From a checkpoint of a small transformer trained on Wikipedia: RMSNorm before each block, rotary positions.
Each number is 500 + 50 x the weight over its row's rms, rounded and kept within 0 to 999. Layers, rows and columns count from 0. Numbers have three digits each. The size before them is the row's rms in percent of the matrix's.

# layer 4 MLP down (transposed), 704x256, rms 0.0564, rows 4-20, columns 128-255
089:488432457417553404617477465507520522487447478487530519490410433501509491497515522445463490527443477481505519449469534502557532480492589510569454478570455496538463492494444450521539445520545477551446403413619489487538431522529601486497485545475539534541508476516546533516418578420489446470564464400403450505428532516512455465488522512554451469517505506548541414476445591526533437483512
089:465479458527342476477422568469511462522591504516535513510502452565581474520489509543569508478464606525540445489441503401414512621439475505526504453463508461595356471520462524591511401477497485535486414476510523488534455473386509384502482463465476480548519544534528563485467459520484517507511487568434446524491545469408488586514460476515503601520504507450434472497536592525530477533546
114:492385553444512465527392492516468499534494524464397503512533493613443481415421454580473491526532555451470525459435496564597578449425503469464556463528538527481509471539468421475491461563529565462585464476484571481530501560536484560454578464565474535492427421523527500582487473628489509506423589501487493561370487519507433505478539565558465548580554559498513491474535495439525462500448
100:575453454547473450472433500491539536541439521386592572442495492421549509453484419485453546575564494569456503441474555555427463574557515553418540529486485453435465496409438513429506528560543498475512548504552479444487560469405486458564416552483600526516443452579470510446551522447561463478496502488483500483496546510493466590500489495487587477428496421567475632415444417475559498512411
096:408492481476624605551570448586454532549561389529471456502560516499499447519561483551565511558513488470524547508527539416522519429529527524533586519519434529508473548472544445488527505469454435464507544451504586470456473426566581594549514495432432508651457432482494540466533492494467422469414495493545414526511521507527403433490563478454443452504564548560594518528519492572454524494506
109:423433536506493474570527485520526489520538473417541429458449440534488549471424464550535486474557445520515552532602576304576521617522501459479548475455620440579525520448487574469449563552499488519450473466435598554508453641552452430509439519493476453478485434534460495515580579572553516447480505513554486481551524603494543504491492477499460588478501476528427478520451385534517514459489
096:442505456575438526446512428506497563532506489483465470501490479418549486461484537485532427490519467554538522520400523563441483494521505515504546582505470547492503524540471476527546448520475478484499509459626518477424481522460461441491439456436538488509539434583462401587445538464524470403535487462503535484582470560409521437458505485504540455501392496566432429436386484466393520467505
082:529486481510528436524462495551544582605478474536502521599403498538532483502385513523492545457569534415546532550471531512489495391506590577550482547518426492410478559499480499585458467514477515538601488526499536540526364476485482538473529498602516421595475467491501455505434483499552477398510539588444532521400547531559495529549496666580539447526559464559484571539458496535563522518472
101:484492435509436500496513496580629536462477486477551519433550495480474546495396551525521527500494506441471517459491561500602432555480435533491471503453515491493579463589523538365503433423474473430488361430492550510599514451393456472508511519447501424474487425509427511492571520666548547529518415487496416505488467506566538436565489498527421523477429591549526478514513514499433441489369
105:455567408509509491560439518404456477524462575514464547460489443409462543530498443614493498483508514535542538477468475514459531486465445496395507523556449544479489499421558513557478496510536543488570515504510437590524501449441485419452465518454428524473548512590442506556482498495484543542467496476480485470390469467452537520469565470507540438495446472521451361539464498520488542405491
062:545513585535542537513435517451479525465523489486454521427520479578552520391415556537431532523472505547545497484380431402456436446469464542501500530462415629500509471494494579478521544565530510497474508423514478556552455468522511542456526551483574451470462494463551519562441482422468580542471476431456503549458441562604583443513419450469423516466552526528523514468500466425521528422494
093:460551378580458460473488500532547308512527548562495522432458463473488483473445561537491592524524548489498571556466535505496487507462455403517472540547543485550434524430512516528478528573471513555425412431545471415525545402516523553464403487524571421466419578430478563552524528612500536447548456450497531589413537472606513475511538552541572537509510503391444494474516509533402515573485
091:509465554530518542568489510481537764540453472484486483472483452496532430433450511506513514551493502580459491503418470538438552457521466435578451450458564530405498459583497481478559391496449608495555507482573632570570468562561578512466516533441481503501493478477537517471602510506479500519493572472532471517612495463495530384443492582581461452427583525465503544453521598467596495529468
083:578535491541482547567523584542548533502520497509577543509552604457423539511499543553479523483528542489493548476400485481471567530546552484495415475555453475533542443533533468447552464401394465625505602479537527516518594422494561501485535608491462570563491495440491435528586585481509455505456469503535508429431483439493451397463473518470531579509543481463573540528485426469501529480442
097:421542539484518399510480454522465529464482587547509499466573526469588448496484553546389512481494527474463502388417428547507465546517432507490551559483460474522549517466369508466483497555465526569514588524598553472548480571482576496524545473545522465575586552556406545463504556479520572459497534549453628506423534496546519492414441497503411501511519510487523465574517393550610500562566
110:434469565469462464517462435514441337467484458452495550438477531425520507483596480454434514467516473572462552480462515531482591455370491492477471459448505379366532495558436518529477462515481483604467500502415567431553599495500432484467490543495514473542573609462511571450385557511453485491547483515433546531540485492626491436500549516342526477568400488510487504549495432555476526487541
100:470475496463427502579495476631489480512517451502474545468395462501449583501502576464568533461416485553468472479509431476522510437505559473409470532479487450527516527506401448505503533471518504508465482549494526577391562495512459414500523589521525515479536529531483474477522492451439529459476459376487474545433505472468490539472453481412542569451505444470472459594590554520529460586459
# layer 4 MLP gate, 704x256, rms 0.0606, rows 5-21, columns 128-255
095:447518485416455458474543455486448445526476570477520560490503497502405495505565552461476515507563453408525501512468466523442464475538440471520434564483540500488560513505480619446421458503467532466567453456503535464551587497439458462516568448385444489482520503594458551412605485369534498511556427525547593420526441551493559483528371525519595537498514602543502521518498580509553499453473
104:536619449549506549494580529464552473440509480545602457521464494435540522597540566460543516455485486562561503537554416430458392569566531538553476505495477455507499526483561579540519569437482415538378523519493438490503499420464534443545437527450538451512601568459495467388500509396528466476591396518490492470599501473510542515513505438462529434430467455488509493507471526549488552485538
098:561456503548473473494428549444509523555442539415618563443480514446556493491467434509471494561596506554470540416487575568443504550571522552438540505459483478456469503454436504461492525548493518486526517487514488444492500481377488408563422521490605526498457439536462533450527509429525432487464516505491502407508575475523507619526532514472583497408521446555475622412434425428590474477430
092:557506476571373432458423609457509480471463612498546533518470464530461557539489529467418446417523505536524453478444470559506485555457515486460485489445558500489525457487529556472448467522497590525442460596425418509540560598430449423474514501588598422381573605515522490521532531509512543484547469468484526510465510470492578559528442490565531502459468421454405489465461456401568480484502
101:575601435497507524436517546457509502475437553569546552525536540431521452523563517490470536498417515528498426464380428706437495449405565570471446549536365582493477485563525385517582415429502524480548534544600468440500547368451514547507517503540506523543581593475527444498487463435485497504530555531447494517457443365507491452562541531469543431484475526507544504457548621515545461558527
098:526509550450583493582570535436430479449490531528531451515458503537428546469497467492459544446521497502471453498599483461550482582427498406471499487457519365461534467463540521423492595524470525499506528548349516520592505490515572507516535508477469485511464571438555601431592524501461543576475488495545434538467583406597465600543524468482495611521508510483597498487597491580560517453500
130:426504455468506456461483413464650496588491512531535512549422488529545550522412508563488606467577606443468517583451497527475498481531527581476476667536418498391454559487483533525428467513538519489533519454544546508489497495504474510413563431563481437549481481520558468516522487479578519434497572598431546453495534493549553398519385565499544448500544565527466541455478527478525543530437
094:545542602497560473492455506396360495491499508490509477584424503491510495490529469445435450482497495569552485493521456501479539490532567501456531551528489504499403553449439471609517564576486535568497637530551456494416461539531516497516458454576476606489502566496576493500436515348480461485438552551474585531478519476437499558473491518441577467490581376460544548450457491470539547536573
091:552460616511524511445585496590516503455519414492540451498528575574534452468506555405532498483515494442481469528522517499570507520544558453600505469439537451522531474547436443466520492474468480493441483489489564382485504531557515581567561466548576479551453471434552490415499516515546463414512534515530460483611546492534442455552437512496473574538524530458562605477507491483518484563508
068:482516590518568551475512529469457509494473474507543583485566453474601536492500459517464485603451522430521477452468430439401507533425499453439546511543444525457521546461498477536562492529439487486473439410539477543554539533458540451495501551492553480512510505490500566500530498448374591439405492524517473555480478478586587384551531496516504575573535471514494514530507544512528509435509
094:549472617432564500559501453477449535472493437431468465522504531545542535495504430466509402433458464496526473470519486474535508475525508591462501463463444518487594431585457505490544501415500469436615572574489562541489510629448454443550595504500393586530575439548505400476470465401488492497451509556511484416545468535376472511510488433485461466478498484606554495508462502476589436432484
107:475510494594503521504384453544410435510496483506525455428556538604568451480539513481482434583457503516548469473426524484470543437546492509521501487498553540501539473515545516492504505484554457447547511491544505600459515511502566490474465464457504450556466456515518569435613607422436523535507530526524429491610457572527490570493441479620495526493555427470440548468414569472475485541451
088:406485505619411501405520429375418475520522481527497523444488461460445501497437487517592585530503465520494478446571485556440552570464505536511534463542514519485529523441505526482442479548501411398460457535462458498425478521466450549463448497494538407591560510548543450472557545519496443435454515541518493537632364542501476551620489497446481519568505530432453499425494549445522474502511
098:570480587549462506495571480466551550521383468439573462469431456506606544486461471538568472410456485421460509529527433487574437390393492472531477492562463491505541496445437410500567567395469517498531521501435483524483495441507511479575526545559483464417502530438513498447473533585503487501517491524552490431474492556526483516556543458533547498448504457409549511496518525441520476487481
109:530534481515527519567502513490468515514474644510523474527512543549494403528461627512470437425458483543489490586500448528565425516603507443459495473400539529480553527524516444525509558498528607508519418608432442469514558578477543479585525462458549547464439444545463441553452547433549447534528425490622447463457516488469517594418499506527466452454444538436565476427520437540519493382448
094:493564532476460534514537453541441540428477494569564545434439507490509551561520489454511508466485554553550483509508462498557585536470548623454453528574539488493512496550472415554535483485491577508503463520484523481480488500408498465512471516601511588468530529534569489553516562461450649496447522455489507577470527492525471514512477433471554496422482443513463424554502490523513492577565
091:567488513558527467501545508428424509500400485582532522502531438499578507479425482518474528468490484531520562490493426560547559567525527535630528472628480543465628431595518480434484422498483557452407508543436447470523577479531540495557532490579497520585494486569604393564491485426447560508509585407395379539453439551482442448495476496563503473437448527394558498473521475476513404506468
# layer 4 MLP up, 704x256, rms 0.0597, rows 5-21, columns 128-255
090:524531531501657523543560431548507505465411525474451515461470568441400565477442476506481494601508441486465543517530544593603493344530530532474526519526495563461623508488542479431490623527469476466506575519497489530454530485590504623473541563539507514464489482469481452503522497449479483514488514431557508477533461539567507414481540535473523423494470493543531518489472415483491523494481
162:519523411503575550416496430515562424534548399530529495554524505402522563589568455461561524450555466591515521498525489484446418584576497576487502559550503528573447461451592598522483557480505438529427539538559546563471549460517469435487427399451545410579530504462448493471561436403519510582567464485502545524583515551517559496482498524522458482491464444579404490550458550521564457510613
117:598528504569401513559611503478507548516413485536417421559550480494462513451519572470564603416521505513556507425550492465516448450492516545490450385484531411494491528483539470588487483469557561650401460549429472515536486565471458537570457498523521493526524601491601471471345474506444457435611486519438474458476520574487434423590430462448523444470501426362493463535568542540484506466478
093:495483447519474524506485521557473462581563521468456562527450491535512553545488429488470480423573474503532540535428535504454481534462524539467445549531511532516402429552523569428349492497491556465430537529420460521427574544570564489511507401528541394465625551473540562511600458414566571488559511498496480548503571516452519519479534513517440475508528492488449495518394519431524443554571
112:514504418417512448448464512455520456535457520505585560485492439473544528559591409552470527443498497508452521524374488653461514504351480510453444561520444560485413482533491464514568475558509524459591550534648522531516583514530465448493491500435459467513539519543474493549581554489536472516408636626466560444484506482527533443516476564492497533454531525575492531464437604466552431521523
091:469485521451528504545460495486510450513551466441526501445379526506430547406516508485524553410542488541494501490538513501493488546401461441517482569506516378502544527495497564437482544556495408428535513465454500589513529443489474419447561460425506442486484435511507532561498460521512492494466525530469526543459474467543526570474569530498563545526474418563491418501461466543501538402501
099:481513514499483558493540482464484484406497531449499472380553514444479515485608511488504479522453420568451461456535501474540490593464388424456524462472578506519516442515540559445567518466524478445402541472509511494481644526473512471527498504396516572463508514499488582508548523490439507606455531391554482476593442413448487472468478359426437569470412530472525462507546518492438464504508
100:517504499480544465461426465503460433528608397432566548409509471502399581520549529540486457510548471501530533392448518482481523482488490565398540628471529569569439481543465585450491458497519460503525536468565552553431498494470399471586456462519519519520500480536441571630469561500510564582420609619414515551494457470518498504486504538583516545511575368544514611549449535483530462541490
120:472510550443560437460435501574478427515551474459512556508421511564509506450558506499519575500513480520480542469439454566452527495495531474534467569445527583560525445543489523457489575451536400432551520462511593540447420495518509476392481511492544521673513415551426544497496524495538548469484590506402427516516481536501470417467430513540498608588519462522476531523454526452573411578502
063:497413448458471501510576514452575504427500446448413526356506539552467411525487511454526516622569520427531488500497509410442521458449458476519526467526449507410523453549592442531571405471513540521489543500455474541530499520494542559520403490462458467463416504512497411515440421572544388573486471501482495494354572459462553511479522440516451473555582510507513466508440534536422530503486
093:490452499510563493494471444531448499502592484436426564467448439506473561445441441541593545453577467455480525524435473531469520465459494560595554537523486496464542479518547513437488539491487455443546524415548608513404502449419507570453499444464489459592473433526484449574655453495431533528453562581401561507527446502543444424463499563543506492486575539535462554486423576510579506467534
093:508520463530567444456443484537434433454550552523534513527521507487487572468476483526454527368482495422517506517567457446607417531436509619441566575513483507510501574396517464585453595477603460491501519456439455479439510422423452476497470489538534527480504490545463539520426537501560508499551426572488479484401470451497466614527452464448533482566412501543502494554437371523415458472501
084:442473508436550471480569440492487535451569474497482345489515451515552479489523446498590466611461510500459489564528472487528445464425452520430506496484534587499467534437521478501430567579589571510526447556473483556557518463497442611437428394502556480459451546545426569544439409501403515554582545550489518496486492590493465595504453468522527444459505521563462451519499516504468429521485
086:460526530553535447510495504476430552509444596538504535473588572400555490507470477473477437494493485478433529411416459572526436494536425457510548586462457509532551477522352587505499531513498500587587635499612618509535467583545503487475618485564565491558534584491481567497555526422533560459547538502504562483402547520552491510447422493540470474427482486528470459564517368501628518556604
109:430504581383462464563400453462440495499510478519493597410466543452471457470497503458438468467458489579450476574471507497426520462390534418545490494385539388472536472545482498496514449469504544595493450484428499458501545507519442422476536576441499569498499523512547516474344539537456460570571455494550499568471518499568509544514540497444551522534474552538505515541529480530484578413501
096:475467424472523481533473609597455493486520530447552495504439440566495570472485575488546468494460464486470483488535481413503483481569465431441491464397498460472587544504352433437532541449507503518515435591485501584476489584547531406505496588475533490444526540516398517492562533456476471470473516519510444523455499503449446552474506508512602577475516508496502457541497419437562480487450
093:463425500432530501549459539503576496484531543512505519526496500494499483463571520524561529520580489458415515462574493482398463401475384393474460477600528487588439508525537572483523583489523446420456577463538489549498499532557472492502514563481493508442569506522448538468453539557563532443526552526524554541460522454526493460409580493418474537528550476504491598458519487485484496462685